Each number is 50 + 10 x the weight over the matrix's rms, rounded and kept within 0 to 99. Layers, rows and columns count from 0.

# layer 7 MLP up, 512x160, rms 0.115, rows 43-100, columns 40-79
69 29 51 60 43 49 49 46 61 50 41 57 54 60 47 41 63 38 64 51 43 71 60 53 52 37 55 54 54 47 54 60 45 56 51 51 60 61 48 59
50 36 47 52 44 58 58 52 44 47 49 47 60 53 34 40 79 55 52 63 48 58 46 32 30 40 74 67 44 39 66 34 43 34 35 60 52 47 56 42
61 32 40 44 38 49 51 54 55 57 38 51 57 52 48 41 53 49 45 62 40 52 85 52 34 43 56 51 24 48 61 37 45 81 59 64 45 67 59 43
58 42 53 50 51 49 62 65 54 39 39 36 44 44 51 48 43 57 49 45 53 56 52 56 51 40 49 49 52 40 57 45 61 52 48 40 60 44 47 55
63 32 33 35 50 45 52 55 51 64 32 47 24 58 36 52 51 57 43 55 54 56 58 56 74 53 53 45 44 55 57 70 51 53 43 65 50 22 71 53
33 52 61 52 50 37 57 55 54 64 49 57 54 49 64 57 53 61 53 69 42 45 60 49 38 41 43 51 40 60 46 48 47 46 47 53 39 53 60 41
37 53 58 41 43 39 46 40 65 60 39 51 46 81 60 48 62 62 64 57 50 46 46 41 40 44 39 46 65 74 46 49 60 53 36 53 48 68 40 67
45 54 38 54 46 36 48 44 48 34 49 40 51 43 60 49 56 61 44 53 43 43 38 44 67 60 57 62 47 58 50 41 53 51 54 46 46 43 56 40
46 19 47 40 49 59 47 52 72 47 59 55 49 57 34 24 35 34 38 46 43 48 61 49 43 35 37 36 42 56 38 41 40 75 40 47 46 46 37 44
55 28 33 48 56 53 40 36 56 72 57 53 50 48 40 41 28 71 62 49 62 65 55 42 58 43 41 57 37 51 59 70 54 53 63 58 49 69 49 32
51 33 53 47 41 39 47 39 46 51 44 54 46 55 51 45 65 50 41 35 36 46 58 61 44 35 29 47 42 65 45 49 72 40 55 48 58 50 56 33
51 68 43 53 34 53 71 41 57 60 50 70 59 54 58 45 57 56 55 49 37 44 60 51 39 64 55 50 48 53 53 53 57 55 37 58 53 52 41 49
40 56 58 60 65 37 50 50 49 44 48 66 51 38 51 57 53 45 41 41 50 48 40 46 67 62 48 71 45 44 61 52 56 55 59 45 44 47 59 38
66 47 48 32 42 37 48 56 51 63 56 40 49 57 50 50 30 40 50 50 53 71 43 57 50 50 27 39 57 38 44 59 54 49 45 64 63 51 55 62
52 45 51 62 42 55 55 62 39 27 69 44 50 42 39 51 40 44 45 65 38 39 45 40 56 53 35 37 42 37 29 42 41 62 44 56 43 48 71 44
51 49 38 73 40 35 53 42 42 42 43 63 42 47 39 35 60 52 57 51 45 55 54 51 48 49 55 57 64 58 42 56 48 55 45 41 57 46 53 55
42 57 37 41 65 36 55 37 26 84 44 56 57 34 44 30 60 47 66 58 54 36 48 64 44 46 55 66 47 47 50 47 48 42 50 53 68 40 51 45
47 43 63 47 41 46 44 34 40 50 57 53 50 45 57 32 41 61 52 49 61 55 45 70 46 43 51 45 49 46 41 30 57 44 42 45 57 37 64 40
57 58 55 47 50 53 44 56 54 49 44 46 47 46 55 36 51 44 36 67 55 44 38 58 51 58 53 46 59 59 45 47 51 50 43 52 62 29 49 29
35 44 53 61 33 38 51 52 58 59 57 52 75 43 39 57 67 42 57 55 64 40 58 57 40 49 59 63 52 60 47 44 49 59 62 55 32 46 44 48
39 44 47 43 36 56 49 51 64 44 60 59 60 51 65 50 54 52 35 58 49 44 46 67 44 45 57 62 47 48 54 41 40 60 56 42 57 62 62 49
71 60 53 56 68 50 40 50 39 54 44 53 57 40 53 34 66 56 35 37 46 74 49 48 69 52 45 57 53 51 59 42 44 51 52 47 47 27 45 22
53 48 43 32 37 48 50 56 60 41 47 52 36 60 56 56 43 60 52 45 54 55 34 61 47 64 39 36 52 45 52 50 46 61 57 42 43 58 32 57
47 55 39 57 43 51 56 58 44 49 46 50 44 53 54 42 52 47 38 41 54 45 41 42 49 21 47 62 56 61 43 43 35 54 51 45 52 44 70 51
59 43 63 40 38 43 43 52 44 63 49 60 38 56 50 42 51 50 53 49 64 47 39 52 41 43 53 46 37 31 58 38 55 50 77 50 63 48 44 42
41 52 33 62 65 59 41 63 44 49 39 49 55 56 49 44 42 50 41 59 59 46 48 51 38 48 44 62 59 61 46 47 45 47 40 59 51 46 56 56
61 58 37 50 53 56 53 60 36 49 46 50 57 64 57 32 61 42 53 44 54 36 43 48 52 62 51 33 39 36 47 54 57 45 56 52 43 50 58 49
47 50 51 43 51 43 51 56 49 47 48 56 52 45 39 57 56 36 47 60 56 48 48 53 35 48 48 30 48 40 46 45 45 69 61 55 48 44 64 43
41 44 63 59 43 75 49 54 54 25 60 56 39 41 54 47 62 46 37 40 47 54 53 62 62 35 27 46 53 47 60 41 55 52 40 40 37 57 58 48
64 51 37 53 51 56 52 55 46 42 52 62 62 50 40 50 63 58 51 41 43 58 59 62 57 42 44 65 51 37 27 60 54 32 57 43 47 54 57 51
60 53 52 48 37 37 67 58 43 47 51 39 28 52 47 47 48 53 51 37 36 48 36 54 61 60 46 47 53 41 61 45 51 64 80 38 68 41 53 68
47 79 50 58 29 58 70 56 58 53 51 50 57 63 66 46 37 33 43 40 60 64 49 58 45 56 44 57 51 53 53 43 40 60 51 59 57 67 30 28
57 56 39 36 49 55 44 60 34 50 64 51 46 48 62 56 60 54 32 61 56 50 69 50 58 64 59 38 47 42 61 48 46 33 62 68 57 56 49 39
50 52 41 45 38 50 58 48 55 60 48 34 65 54 59 45 43 65 65 47 51 54 55 54 53 40 51 50 60 43 46 45 43 43 57 60 39 49 53 54
58 42 56 48 45 39 62 60 60 43 70 67 43 49 49 58 53 59 57 28 50 46 55 62 50 49 50 29 42 52 41 25 41 64 33 51 49 51 41 47
52 46 45 42 43 50 62 54 44 44 51 45 39 27 48 45 71 64 65 28 47 49 61 39 79 51 65 37 41 51 49 31 36 48 61 42 60 57 45 58
66 53 40 50 51 48 55 53 39 46 50 51 56 47 51 35 42 66 40 67 45 45 52 52 40 37 37 41 51 56 62 35 66 70 61 44 53 60 61 55
66 43 46 48 34 65 39 51 51 45 49 61 43 40 39 58 43 60 54 61 48 49 49 48 47 65 44 51 42 56 76 60 51 50 33 58 50 46 59 48
39 47 36 43 31 41 45 48 50 47 32 52 44 66 51 45 46 51 47 56 53 53 58 44 44 46 61 41 53 65 54 48 39 59 57 56 51 40 47 64
65 39 38 43 65 54 57 71 59 50 41 35 69 59 37 55 52 47 41 63 50 52 49 50 52 41 66 42 53 54 62 46 55 65 48 46 38 42 33 49
57 56 42 54 52 34 52 59 51 67 44 47 56 40 80 37 42 36 52 51 67 69 61 50 43 54 50 57 60 54 55 68 53 30 42 45 39 38 55 45
43 48 52 38 32 45 55 31 29 62 31 60 63 65 47 48 45 51 52 63 40 58 76 40 46 43 36 51 60 48 54 65 49 47 52 47 52 67 38 41
41 46 52 52 40 56 44 48 61 53 55 64 52 43 51 38 51 40 56 54 28 51 37 32 43 33 38 33 40 56 47 50 57 65 50 47 53 49 56 46
47 57 49 82 70 36 40 56 26 43 32 41 44 53 62 46 49 62 58 58 46 52 50 48 51 55 43 66 53 49 52 22 34 50 48 44 49 47 43 36
34 39 59 61 46 38 42 39 36 29 60 56 56 63 50 66 37 40 35 56 67 43 43 68 59 39 41 49 47 62 31 34 38 39 55 49 43 58 49 58
52 56 59 42 61 54 60 51 43 42 56 49 18 34 47 43 54 71 38 35 48 39 60 59 40 65 56 41 56 57 64 51 54 47 56 58 41 46 46 52
58 67 50 64 44 65 57 49 34 59 48 58 38 55 60 59 50 69 54 55 29 59 54 71 62 60 48 44 60 51 54 64 37 57 57 67 45 60 49 43
55 54 35 51 50 40 51 53 59 59 42 75 37 69 41 30 55 61 45 55 50 43 48 56 46 56 44 39 46 47 57 55 45 46 52 45 65 50 55 65
52 66 67 70 51 38 49 52 36 59 30 49 45 70 44 54 59 73 48 53 39 61 71 53 49 63 62 52 57 64 54 55 56 50 61 49 62 64 51 39
50 58 63 46 40 74 52 62 52 36 44 20 58 61 66 38 47 46 69 18 47 53 36 57 52 56 36 41 33 62 60 45 52 48 29 37 46 69 36 67
49 56 44 59 36 61 52 42 42 55 56 54 53 45 45 49 76 45 48 56 60 60 52 46 62 42 57 65 43 26 38 50 61 48 67 56 37 64 48 33
54 55 36 58 58 61 48 46 58 49 57 69 24 47 40 60 47 43 41 62 38 69 58 74 41 45 28 44 34 55 64 55 57 49 53 52 31 62 54 44
36 38 55 35 49 44 54 51 60 67 52 47 60 38 40 43 58 50 65 51 29 41 45 68 51 58 62 40 65 53 49 59 54 66 55 47 74 67 51 76
30 45 60 47 31 74 44 69 58 55 46 49 57 52 27 49 37 46 47 57 50 54 63 50 44 53 59 47 58 40 48 41 48 40 61 49 62 72 40 61
54 55 79 62 43 38 41 55 60 50 34 55 56 36 52 40 39 42 43 54 57 65 42 29 46 52 49 49 56 48 42 55 58 49 48 52 55 72 58 56
56 52 52 47 53 63 52 37 50 59 41 33 74 66 53 53 59 56 54 46 39 58 71 49 61 46 41 25 51 62 53 55 41 42 62 61 57 67 47 52
62 29 65 53 45 47 39 53 44 53 42 51 46 37 42 75 52 58 48 54 55 34 51 49 58 52 58 49 55 46 74 40 56 49 50 55 52 69 43 57
60 41 54 47 40 49 40 45 54 56 47 66 26 56 47 42 55 57 59 46 49 63 38 55 47 45 34 56 46 43 50 42 44 31 41 49 49 50 41 57
# layer 7 MLP down (transposed), 512x160, rms 0.0588, rows 43-100, columns 40-79
56 39 39 59 43 56 54 49 50 44 48 40 63 54 36 61 50 52 46 60 41 45 58 57 49 44 58 42 46 58 72 65 36 61 47 74 49 32 34 23
44 38 51 20 62 31 44 39 64 47 53 40 53 60 47 43 42 56 44 50 48 34 45 63 48 67 27 47 71 48 43 60 59 41 52 45 35 53 59 40
45 58 53 53 51 40 55 43 46 71 47 48 50 56 44 53 63 62 66 43 50 51 59 35 40 48 42 48 58 71 84 38 28 43 42 56 64 37 44 30
32 68 47 48 48 51 30 36 29 51 32 34 57 46 30 47 27 56 52 50 57 35 40 56 44 50 57 55 43 61 68 51 26 60 63 47 40 39 39 34
45 33 31 57 66 20 57 43 45 66 50 43 49 47 54 62 47 44 49 47 63 50 46 53 43 51 45 26 64 57 58 53 29 37 41 72 50 39 40 47
55 47 59 43 47 65 39 34 50 50 56 37 56 49 47 41 51 42 51 49 52 53 45 54 59 48 51 51 45 44 47 60 53 57 49 51 60 54 55 61
54 57 64 33 72 53 55 55 38 56 60 38 35 49 34 59 46 45 56 42 30 60 48 66 52 79 48 45 36 56 54 43 44 49 55 48 56 56 58 42
56 47 40 43 45 54 49 35 37 32 39 51 47 50 46 55 59 37 42 42 48 54 58 34 30 51 50 34 44 38 46 49 67 49 61 51 48 53 60 61
43 48 60 57 53 45 36 42 53 60 71 48 67 37 46 42 42 40 51 48 43 56 57 60 52 58 42 43 70 49 55 43 38 58 39 51 41 58 40 35
68 70 60 58 68 25 39 41 40 64 42 47 41 50 41 55 61 52 77 43 40 59 40 60 45 50 43 52 21 34 61 64 55 37 30 64 51 61 60 41
44 58 49 62 60 42 52 49 54 51 54 61 64 57 51 49 42 22 50 54 45 54 52 50 52 75 58 34 39 57 46 62 54 57 46 66 61 53 52 42
46 33 35 31 64 51 44 32 37 63 48 48 43 51 58 42 60 49 41 56 52 42 57 56 56 40 48 45 38 76 46 46 61 42 42 41 52 38 53 46
48 45 54 47 50 35 67 55 51 53 56 55 55 47 54 56 38 46 61 33 65 57 56 61 51 53 44 42 38 37 48 25 44 43 72 46 32 46 27 54
60 40 56 56 43 61 51 50 56 44 42 45 53 58 56 50 55 43 41 63 55 52 46 46 54 65 41 56 50 44 48 56 52 55 49 56 71 52 45 56
25 62 43 48 56 46 56 33 61 64 44 35 36 32 67 40 69 53 50 68 18 53 43 48 35 40 59 62 47 30 27 51 51 66 57 60 47 43 38 67
45 37 49 53 54 62 36 43 42 46 43 51 56 57 47 61 40 28 65 59 40 45 53 41 63 51 48 50 73 44 45 49 54 46 66 48 59 43 49 75
46 68 54 58 52 52 66 54 41 39 53 58 27 53 49 48 53 62 32 42 64 41 65 45 50 53 40 46 72 57 48 46 54 23 46 50 54 33 47 63
65 46 36 52 42 39 48 53 45 45 52 44 59 40 62 40 46 52 54 51 44 52 54 55 48 51 53 41 59 56 55 48 50 44 58 53 44 49 53 42
21 48 45 34 49 53 64 42 57 48 37 29 58 56 40 45 47 37 54 53 60 70 44 50 62 45 52 50 39 60 69 55 60 58 55 48 52 77 56 79
40 37 27 40 43 53 42 50 38 52 57 62 49 46 44 57 56 40 54 62 61 41 46 65 54 52 50 28 37 60 46 61 63 54 38 57 56 60 46 46
61 41 49 43 41 56 39 45 58 34 45 43 57 46 58 49 53 60 57 52 45 45 45 63 56 56 41 64 48 49 65 55 62 58 44 48 53 38 47 51
72 54 46 61 63 50 46 35 57 57 54 56 43 37 57 51 55 46 60 61 46 65 69 54 53 48 38 55 67 47 48 40 56 61 62 55 48 51 64 55
51 45 55 44 56 56 62 51 56 48 41 44 43 36 54 57 76 46 50 51 58 40 61 50 44 57 48 42 28 37 60 35 54 32 47 41 59 55 37 67
56 66 66 37 67 54 44 51 57 74 78 56 54 47 54 52 39 42 38 69 43 45 49 49 61 56 58 46 46 63 52 48 65 49 59 52 52 26 57 57
50 66 59 41 41 38 56 48 44 50 73 78 52 52 42 58 44 44 57 49 60 59 44 62 40 58 74 45 56 49 44 46 47 53 54 37 67 45 61 46
61 38 50 62 31 45 48 42 66 46 45 39 50 17 52 64 44 50 45 59 48 39 50 76 56 49 49 46 56 43 48 45 65 51 62 56 46 63 52 58
25 46 51 54 57 57 58 49 64 51 50 57 53 52 47 52 48 45 48 44 52 38 46 46 61 35 61 54 41 72 62 49 47 47 43 46 62 50 57 42
49 52 52 45 54 42 42 48 47 37 50 60 39 48 54 34 62 67 44 59 62 49 39 29 51 62 49 56 57 56 71 39 53 37 64 51 59 36 61 58
51 49 28 63 48 37 50 60 50 56 32 51 39 52 52 39 53 64 46 40 45 42 51 67 58 59 61 52 63 43 43 46 44 46 40 49 42 53 52 51
38 47 61 54 43 37 50 49 44 32 51 58 31 53 53 46 69 42 48 65 49 55 46 34 44 62 56 67 57 56 61 51 47 70 58 49 64 38 44 59
66 45 39 57 42 32 45 51 38 53 45 45 50 43 41 60 59 63 57 40 53 65 63 56 30 41 55 47 51 34 68 44 71 43 62 48 44 38 62 42
56 37 45 55 49 46 58 63 46 56 58 70 44 63 43 51 69 50 44 49 33 60 49 59 65 37 52 60 39 32 35 39 57 51 46 48 46 62 45 54
47 45 58 40 48 58 56 38 34 35 54 58 47 60 34 47 37 45 60 32 59 60 43 49 39 60 42 39 44 56 40 59 57 37 49 57 55 59 56 62
31 54 35 55 60 40 32 39 65 41 47 39 50 47 41 57 52 45 59 54 59 47 46 39 27 55 53 43 52 63 54 62 48 49 39 66 53 60 53 55
51 50 43 58 43 50 30 38 57 64 59 57 45 41 41 57 53 51 35 37 50 32 34 67 55 51 70 46 55 43 49 69 51 49 26 38 53 44 55 33
47 48 40 42 58 53 52 56 56 59 47 73 56 50 59 61 52 47 42 40 56 49 52 50 46 52 53 43 36 59 41 44 41 56 60 45 57 45 38 46
30 71 54 44 44 53 60 39 61 41 47 48 77 38 43 39 26 51 49 51 37 34 62 31 60 46 52 55 51 49 56 42 42 51 43 56 63 42 43 44
50 56 45 54 70 42 47 56 55 55 55 51 52 60 58 42 69 51 52 47 57 47 63 50 46 39 56 56 49 56 27 46 36 38 50 53 43 49 40 51
49 27 58 47 48 64 44 32 53 41 52 43 40 54 40 40 34 43 64 41 54 59 56 38 61 54 36 37 34 57 47 55 66 44 34 42 51 48 48 48
57 49 52 57 63 66 51 50 34 52 64 61 33 54 29 42 55 51 41 56 64 36 59 44 57 41 61 59 39 58 53 54 54 52 55 55 40 50 67 64
48 53 64 35 48 65 25 39 22 68 59 46 70 59 46 43 38 48 59 58 58 63 53 48 59 55 41 45 37 54 60 82 48 57 39 46 43 45 45 55
53 42 46 52 54 50 53 45 53 57 39 47 46 60 47 59 38 48 48 51 44 57 66 36 39 59 54 33 51 47 40 80 51 42 60 42 48 43 53 48
45 57 46 48 56 37 56 39 61 57 63 72 40 57 51 46 54 55 49 38 49 52 46 39 61 47 57 39 68 34 48 50 28 32 65 35 48 58 55 52
36 36 57 44 35 45 52 47 50 71 61 52 39 51 63 31 41 66 50 48 69 43 47 34 55 43 40 56 60 54 55 51 57 47 58 56 53 45 65 45
59 48 44 35 48 48 18 41 59 61 62 56 63 43 28 58 44 51 71 30 54 48 47 36 50 38 56 49 34 50 44 48 30 32 48 60 49 56 51 59
56 47 53 57 49 58 37 62 52 34 48 43 42 63 47 45 49 49 42 50 66 24 44 42 69 55 45 52 46 40 59 56 74 62 44 32 39 46 48 48
59 32 39 31 75 55 35 55 32 38 55 46 69 49 41 42 52 58 44 36 51 50 72 41 38 43 34 45 62 35 49 43 46 62 75 57 47 24 39 52
46 46 45 47 40 57 35 50 61 64 74 42 51 65 48 70 18 53 48 38 53 50 54 54 75 56 22 47 61 39 55 33 41 37 51 53 44 48 43 52
54 54 44 36 39 67 42 47 69 61 41 65 59 40 50 43 33 62 63 33 31 66 58 55 59 59 66 66 43 54 59 48 38 60 53 50 55 58 44 51
53 40 63 64 40 19 66 49 50 40 35 62 49 60 51 58 40 60 40 41 57 43 48 61 61 27 52 55 41 57 45 36 39 57 35 59 55 48 49 45
54 45 40 58 51 63 34 59 49 62 63 46 48 52 66 58 61 36 53 59 57 57 47 46 53 72 50 50 42 52 47 59 44 54 40 52 56 29 48 54
59 55 49 46 48 55 57 55 41 50 50 41 42 43 56 52 56 49 47 50 46 56 61 51 50 58 50 49 60 49 54 45 46 37 54 50 36 40 47 40
54 39 43 38 52 57 52 61 42 45 61 48 43 52 53 34 74 50 52 55 62 49 54 53 62 40 47 69 53 61 42 59 45 46 69 41 70 38 20 59
43 34 58 58 46 49 36 63 45 55 63 62 48 33 53 59 45 54 42 59 37 51 54 52 58 47 47 49 58 51 48 48 71 46 46 52 52 54 65 66
48 63 62 61 32 38 57 70 76 58 49 38 64 50 42 60 43 34 54 39 60 68 45 46 59 47 47 69 57 53 44 41 60 49 44 46 54 52 52 51
45 48 38 36 46 34 60 38 49 47 50 58 30 40 39 44 52 47 36 41 32 49 53 44 53 50 41 37 51 70 62 42 43 44 37 53 37 42 55 40
28 39 65 53 43 50 49 38 44 62 34 33 44 24 40 43 43 48 47 48 53 66 42 40 51 62 55 33 51 29 32 51 63 47 33 66 68 39 48 47
64 44 69 45 41 66 67 50 50 42 57 51 44 37 54 55 56 45 73 50 38 72 68 61 54 50 47 50 44 55 47 38 60 57 64 46 59 56 52 24
# layer 7 MLP gate, 512x160, rms 0.111, rows 44-100, columns 40-79
63 42 42 40 55 50 53 51 66 68 54 40 51 54 44 36 47 55 54 48 57 52 40 28 59 36 57 65 56 53 59 55 44 33 37 36 38 49 45 38
56 55 51 59 43 34 64 54 49 47 21 55 44 61 48 57 41 48 52 29 75 48 45 66 44 62 39 56 35 55 48 51 28 53 54 48 61 41 31 52
46 51 60 44 34 35 36 52 53 62 55 54 57 62 43 61 68 50 57 45 35 53 57 39 40 77 51 54 50 66 52 51 54 46 61 35 51 49 39 48
49 44 61 48 47 48 50 73 44 61 24 47 56 39 58 41 58 59 60 57 23 45 58 62 59 57 64 43 53 54 63 88 32 50 68 59 59 54 40 30
51 52 52 53 50 53 58 30 52 53 63 45 53 47 55 52 58 40 48 46 56 52 48 50 47 51 32 55 46 61 43 58 45 58 36 33 41 43 51 50
67 52 50 57 60 49 50 57 43 78 41 44 63 40 40 59 41 58 27 47 36 54 52 58 46 44 53 61 44 45 70 57 54 47 51 51 61 50 41 55
37 49 33 39 52 45 44 44 55 43 40 52 46 58 63 40 57 58 47 58 45 44 54 52 47 46 47 45 57 62 56 52 60 44 57 51 36 44 57 31
48 72 36 64 49 50 64 52 44 46 47 45 66 50 81 74 73 65 59 42 50 48 55 56 58 68 53 43 55 59 42 62 55 41 55 45 42 47 52 67
44 67 41 58 37 51 30 75 67 51 56 65 36 57 43 51 67 38 42 47 43 50 67 39 66 52 49 51 65 67 76 37 60 48 39 51 42 50 48 70
42 51 38 43 52 47 56 46 50 54 38 47 63 45 49 36 59 41 51 46 54 41 39 63 32 48 39 58 43 43 63 55 52 43 66 47 43 34 47 45
42 68 49 49 57 40 53 58 51 33 74 45 68 52 64 53 44 45 41 44 35 53 35 52 50 55 59 52 64 53 47 56 57 68 67 52 45 56 47 62
38 57 48 37 54 56 43 54 43 62 55 44 58 39 47 54 49 63 62 56 64 56 52 66 50 47 46 40 49 58 39 67 38 48 45 37 57 55 44 54
52 43 36 43 48 34 55 45 45 36 48 57 54 51 47 63 43 48 55 54 52 56 37 60 50 51 30 47 53 38 32 63 64 62 41 55 54 61 52 52
46 43 59 49 52 54 53 77 71 60 51 53 43 41 64 50 60 50 61 41 62 44 41 55 52 64 49 66 46 29 53 65 47 33 44 57 49 33 38 48
63 54 38 52 41 49 51 29 48 51 52 46 61 51 47 65 51 49 50 37 69 73 41 54 35 46 38 41 39 59 52 51 54 65 61 58 69 42 60 42
64 37 72 52 45 40 43 71 64 52 44 49 43 47 37 34 79 50 37 38 53 45 54 47 55 27 59 46 51 69 49 60 51 62 53 42 54 57 54 66
53 55 57 42 65 47 44 60 43 51 49 56 53 38 44 71 48 57 41 47 58 52 34 45 55 56 48 52 57 50 47 53 43 39 43 37 54 56 46 69
44 57 51 41 46 63 41 81 68 58 44 38 36 51 61 47 57 48 50 63 47 50 53 55 54 49 53 41 42 35 62 44 62 42 28 37 58 36 58 43
68 39 58 64 45 52 52 63 41 30 34 31 51 66 69 65 57 46 41 50 39 49 58 45 53 50 23 51 39 44 62 41 58 36 50 44 44 55 54 52
42 58 60 50 57 42 64 41 50 44 53 44 43 64 57 46 54 63 41 60 57 39 44 39 40 49 48 41 38 47 54 51 42 47 56 40 63 39 55 75
33 41 54 29 48 51 54 60 40 48 55 44 33 49 58 50 21 48 50 45 39 34 42 49 59 50 38 68 60 50 48 40 58 47 44 40 57 57 55 51
55 55 48 63 59 45 31 58 61 61 42 51 60 46 63 67 57 41 32 46 49 42 40 60 50 63 37 25 49 56 53 55 48 58 69 33 46 27 48 50
43 57 45 57 51 58 48 65 66 47 50 60 45 47 44 36 55 50 54 28 41 69 56 67 55 41 49 58 41 37 46 33 69 59 58 58 45 69 47 60
48 52 41 59 49 59 51 53 51 54 54 47 59 64 39 46 60 53 57 39 74 59 28 38 51 48 42 43 51 57 61 53 63 43 70 50 55 50 58 47
49 43 61 36 50 50 45 47 50 42 49 62 37 57 58 47 54 48 55 45 63 43 51 46 45 52 42 56 50 52 53 54 39 50 36 49 33 42 47 32
52 48 32 51 52 59 41 58 51 50 50 47 48 50 41 60 39 50 50 55 51 40 54 47 35 61 61 59 48 55 54 48 63 61 45 51 61 55 34 48
48 47 37 51 64 42 42 61 62 38 51 45 50 49 50 36 38 41 31 57 32 47 45 64 51 49 37 40 63 81 65 43 36 54 51 46 50 61 60 75
36 59 50 47 58 39 44 77 34 66 52 61 62 57 34 50 43 55 52 68 50 57 47 50 29 42 52 57 48 70 57 55 38 33 55 55 60 62 40 38
47 59 48 42 48 41 52 40 39 69 45 50 79 45 55 37 50 49 60 67 52 51 55 56 64 62 54 48 44 55 62 52 47 41 47 48 61 46 54 59
38 70 57 51 51 59 31 49 38 46 64 45 78 40 48 29 17 48 51 61 58 37 32 45 37 66 44 51 37 43 60 41 45 59 49 52 45 35 52 57
39 34 56 31 55 46 29 40 40 51 65 68 44 41 30 51 76 48 56 50 39 72 72 47 46 50 75 43 50 35 56 46 46 50 57 54 29 50 78 66
56 27 33 37 50 51 42 46 33 61 55 65 71 57 63 43 58 49 40 33 60 72 53 52 52 57 59 30 51 43 38 53 51 39 48 48 51 35 52 48
43 47 41 46 50 64 39 51 51 42 55 32 66 55 56 56 32 45 63 46 61 34 54 64 41 60 44 38 56 61 54 42 65 53 49 49 43 63 47 42
62 34 46 57 46 38 41 55 63 55 76 25 65 42 56 42 53 40 59 62 44 46 61 51 35 48 42 57 35 56 48 28 40 16 42 45 64 47 41 47
59 58 34 39 67 24 46 45 39 62 41 55 69 58 54 30 39 45 48 54 57 43 31 66 58 47 41 47 54 44 54 71 51 42 26 67 50 62 62 55
40 49 38 65 54 41 52 62 36 52 53 48 53 42 63 59 47 37 66 41 38 39 67 52 50 45 42 43 46 52 56 67 56 49 56 47 46 52 26 47
58 56 52 41 51 48 44 54 42 59 44 50 53 46 49 56 42 38 50 40 57 57 51 46 58 44 46 50 63 55 50 49 48 59 59 60 52 76 54 43
57 55 39 57 47 46 42 53 31 40 45 52 38 34 65 40 37 38 56 60 39 38 56 41 61 65 62 43 51 59 56 48 44 48 60 35 42 34 31 45
63 48 48 64 53 50 50 64 49 51 54 25 55 52 57 42 33 62 51 44 55 42 54 60 47 38 57 50 60 48 66 90 52 72 64 36 55 45 59 57
39 65 43 36 51 55 41 57 41 61 34 54 47 51 47 37 42 49 40 66 57 57 50 64 47 55 66 55 55 59 62 59 55 41 56 41 51 61 65 48
47 36 32 57 44 60 64 37 38 54 40 29 73 47 32 66 47 32 48 53 59 60 52 65 50 39 38 60 33 54 63 23 62 61 48 52 60 57 39 49
52 59 56 67 47 59 46 65 27 44 53 44 46 46 53 44 38 35 39 61 65 64 44 52 43 37 44 60 51 46 29 48 45 61 49 44 42 56 54 76
80 44 59 52 70 42 50 62 40 45 50 43 59 44 63 43 51 52 42 55 67 61 57 54 63 49 45 55 43 53 57 56 44 37 48 41 65 45 63 38
49 37 52 48 24 48 35 63 52 70 37 43 51 47 80 61 55 47 62 47 66 44 46 67 52 71 68 42 54 61 66 59 41 51 38 34 55 56 51 42
52 49 39 53 64 57 39 60 35 42 60 44 49 43 43 52 60 51 38 66 73 28 52 65 47 67 49 41 37 54 69 41 49 24 48 63 42 42 70 48
68 41 43 55 73 57 49 60 55 51 54 46 51 61 53 55 56 49 43 47 45 39 51 53 49 31 34 36 49 54 40 52 69 35 38 52 45 43 43 50
45 59 36 20 52 29 51 56 52 53 42 44 53 55 44 45 41 53 28 52 50 47 62 51 45 59 52 52 53 57 66 45 61 65 40 52 58 41 39 55
51 35 59 29 58 38 61 51 51 53 59 60 62 71 59 71 54 54 32 52 51 55 36 54 48 50 58 64 60 58 41 55 70 48 48 59 53 47 52 50
56 59 52 44 44 50 56 51 50 52 55 37 57 56 51 48 55 45 47 58 54 51 50 39 49 42 30 55 42 65 52 68 35 47 61 69 58 50 34 75
72 40 38 42 50 52 53 56 28 43 67 37 48 58 57 71 50 59 48 62 35 43 68 53 51 61 56 50 33 39 56 46 53 59 54 58 58 53 44 35
43 49 49 56 39 51 48 53 44 60 53 48 55 63 44 43 39 54 50 49 52 46 31 39 44 53 39 64 43 41 42 44 41 64 50 54 53 49 45 52
53 52 59 50 37 51 31 54 40 42 47 60 57 39 53 50 35 52 52 40 38 67 61 63 51 60 63 55 34 26 53 50 42 27 42 57 55 55 55 42
39 43 61 45 46 68 19 38 44 56 33 54 57 49 55 57 71 37 38 60 58 67 55 60 39 73 46 48 45 70 42 49 44 54 53 38 41 49 56 35
54 39 63 53 29 42 41 68 49 45 53 39 71 66 50 63 40 26 34 68 36 43 51 42 46 51 45 52 48 46 52 65 38 43 60 47 53 70 50 62
53 51 50 52 54 45 50 47 47 55 49 49 52 59 53 46 60 40 47 54 64 51 67 61 33 79 56 50 46 58 59 51 49 53 52 49 61 41 41 61
51 47 60 50 36 38 47 49 57 27 56 46 53 50 33 54 43 52 51 65 49 40 47 27 39 35 51 39 51 60 48 51 40 51 59 43 27 63 50 36
20 65 58 46 55 60 50 54 30 61 46 47 67 42 63 58 51 53 56 64 36 76 64 37 67 58 53 49 62 46 60 42 45 54 65 55 47 51 45 31